config.yaml
num_hidden_layers: 8
hidden_size: 192
num_attention_heads: 2
num_key_value_heads: 1
head_dim: 64
intermediate_size: 768
vocab_size: 6632
hidden_act: "gelu"
norm: "layernorm"
norm_place: "pre"
norm_eps: 1e-06
positions: "rope"
rope_theta: 10000.0
rope_fraction: 0.75
qk_norm: false
attn_scale: 0.125
bias: "none"
tie_word_embeddings: true
parallel_block: true
init: "trunc"
init_std_qkv: 0.0361
init_std_o: 0.00904
init_std_up: 0.0361
init_std_down: 0.00904
optimizer: "soap_variant"
learning_rate: 0.00544
lr_mult_qkv: 0.5
lr_mult_o: 1.52
beta1: 0.95
beta2: 0.95
lr_head: 0.00539
warmup_steps: 200
schedule: "wsd"
decay_fraction: 0.347
decay_shape: "sqrt"
final_lr_fraction: 0.0
batch_tokens: 32768
max_seq_len: 512
doc_mask: true
train_tokens: 157000000
max_steps: 4792
dataset: "wikipedia_en"
Each number is 500 + 40 x the weight over its row's rms, rounded and kept within 0 to 999. Layers, rows and columns count from 0. Numbers have three digits each. The size before them is the row's rms in percent of the matrix's.

# layer 3 MLP up, 768x192, rms 0.152, rows 740-767, columns 96-143
089:449509407525536496488462512570493506481548519545494507500461507499494523566528523436580556532525485501503498481495521421529520492514463549489451
087:500527586482491532513569496487486555513524508420508510517418580545522454519570486487469490533487518534562517551529484492465489535470497553483538
107:528551496488535536515502476489475513515462528514580498497458510404439499435382425537494534535473476550470488446483473463490552503498550543417514
092:464481444464522548435487530537459503510457553440514505502475553552412436394494510512456454482469498531518494449498483496477504512533522560530556
085:504509485477473471575494525474558520514532448485443480496412565501538496507515449551441478406530522535525547515584481518503460486511513550495403
097:467402569466491492528513541501535531519494498483487459531468439487490543484484583518553446440448479483512514521466495486544530477518490457432577
090:529525472433450460526452508499471393527502467501522486466479541437554501457540517498546460515557479479541530507539543505486537540531477509513508
119:521497399476505453488609555500585495503476551583488470508521499442500549516470481515451538499433490566544541469434494512490511463559509500509512
098:507521503488540539434454443524477486511454530529433458481501562514488494447485483463391567483496435510536495452494421506448439518472516477517632
099:552523475443517535514464505368466491533513428452424559516537536427523560517533485472504495457532534498480490502522516460445473579522499487458472
096:616454562504566531483497525480517495558486453467522585525440504490483496432485499479434578538480494440499507515499504514490584453471447520494514
095:475489487516514460509501595495445471513449482518509517479505528487481526560545494472512504449493480527510504496525524443448486487526528537534432
095:476408472530573439427525494535496543501453471479504471463476417505399532566549512511522481526541552526540456520519483587447616448488545502513484
088:569470635478558455469534527568467409513535450456516519522501484495555502460516555500480510459516457505504493486442505433508538467504553498468435
084:502561519565528491477493497445493535468527537541461442496441472570497476504563551456488431514492519538467496497485473540539549514470494533517504
104:505454490506552502461546476485508514478495522452474528495500483481519505490556518508469520547477521496517440499492542443554469538523528446504465
106:523441478523552521493488511468490473464497464444554472507432511456467506528489509474436384530485531476466464599551491511499568492453440558511498
108:519529557578466508526464533472488471491527412455425458532592517518468460576493515543601465552398431488491540495536469445539449553517546535517561
095:471498534564465568522521522530596510462512508495485449535458516382446560454476453465493477526529483477488517514518539491621554538529486541504463
104:536526488514573470530602558492537567477429465480538505442480518487512516438448430525438510434465501503508531514500516508535544465550505509553570
114:484535472457448455463524507517454502425491501499495489478514563485476470477447476516534489521586515499507451514487582415500531543508531490435465
091:510518450444438507509504427428534546461563514527488511463459513573498479474508492513520560521472480479484507554526535512391491534493537485476564
090:461548520509484518519558512444483468527426489476484478473572475485488528545489523421515547440500453493496551417506511493469509486542561458537546
085:544514498517509529506480564538508465555513410476571422442459498498458514505499404477460513477479522462539565479473485518475531491468540409510529
105:410420467520510478443497560589521500463450494484494511553451462469551481412541552508470477400447528485517469505508488485481519564483506532565414
178:506489469519505402516545585483529547507443499518493458505556498487497538462575574466529493482499533456544492522567595486445485498533526475454526
100:551491424510470524490455523530528522476488525481478499512487476515468516424481523557526501568540504526504468546527434451478484546471579503464518
089:445467507555509507516511521556557538481507471448471544444500507504438531466491435475493510490491439430558512464459436455500488423510497461506481
# layer 3 MLP down (transposed), 768x192, rms 0.155, rows 740-767, columns 96-143
095:479472474387480483419524460440485512538532489557516519522419447496491482546503467554494540427438486486479485515489490445561504476542498485481517
091:541449612433523476492448505519435435549570518520499441541497512491505493508515456476432521485479448547561510504469477498507573461493543484475472
101:483546456483515555461488481525581535484494489481481517536449487521517423478553439430454452476520552513518413486524489431528468483440457458542496
099:458454476490589514499503504465513445462452525452461517464492599429507491508499530449436556498511493524526431443497495551419558494481547500425466
080:453509497448556500519566477517510521430464478537462470474492498489533542538505502476464441500480549517495485498488555485454586534455411470459564
100:533515547526484517484560486517461503459465464483428511523513561526500525579416556520523558451464527475532492586485462560485505514542524510472501
090:497486470541583515488539511476530491472503459555462467512435462512466474436430545396499512459492539480477544525504504549533444512503461492512545
107:486546452497385474535520522496491490379595542514569455547516484522470543491497435465565462545585507519500480491509553482576462568575480509454548
101:540482494520524502488531525501468550473497504514542477443484422492499497486462499514607547464476567469443505525536458539517516513563521462456478
070:461523491589524547492521486476455484491474564516533494520461439552414523500487533563512500503436480553479475503527478524509518517511438501516505
103:444496486507530510526499474581570501483471505526497549530537519445457518497522514453501510531543611552434510490537515483504477549499481487446501
098:455414543516470463566455450464495488525470564533479509551556496501442458497535450477440497457549455530544495511485503540521418543498478448528556
093:405497475483513521405523476457522531474489561504522501523435532598499475538526488459487505514473509423461499541495551426563450530492479466409534
073:526531520487531507504488527497476419498427552527500546506546505462498487483455447378534467569468478511485549467516538479494533550531499443506406
082:500474485479520475532456510489523471484533491488489438475549499568471474539518498515502588492472551469511578573493486471452515501422486515434402
092:500525454540498456537495518471490519459487518481478485508515536460566507527481452422505497491553526479492559525513514554467546398467491463450489
103:540552470545469543491483510464515475485465510507538393472521463514600482503517484446461523428579540497544579442483464505552454495471456496491526
104:503504470504477486504532442546477503480533588406487462514524487518584542481558612495488450509529538517489459548481435526518476514495504462471469
097:474555483520532559422470462504510508482515530486579501419439531524520491517518580516492596457532474494531555461490518511539424492512513561486490
113:532498496496568516570482512526535403477519523507552481455515498549519510480499515532492452578499534437518519498526488418489488493433528466526525
121:501481453442542497548514484458460499482523491524508494415506528489547436437453506459428541583476569537472444564518492498445532471534505443437469
098:525446492456542493578576455545538459523471468512493469527545521508501429426471535498512502485547513463480507517528494493501428560530476524517537
076:559487542566545511465484500470511548491492543486493432530507531481530492542530471498480531515425543577475515493464503535438517488549523502504439
083:441526523463441540472513527468430544500539480517518463509548479457476482470506569474541496436470487534496449558505550468432503547563549508459538
112:532491531518476475434569463571511478542498517459506477540488508508502477477476474469470495476580546490525517519521471518475429452523507529445427
122:498535419508569466448487517485522517496424540562533532546533492475462489546525565455539582457519516295554525529526511483524435487482531466470479
107:530493465430553534508441479536504527433504468520514471476519400484437525564460498498466490550512504443544524515572498533499435518504583475446535
100:445522522538480533501537513494485465472503480498598479497469443563542493493445506462509541449563594525527565559524539528486531510497507464481486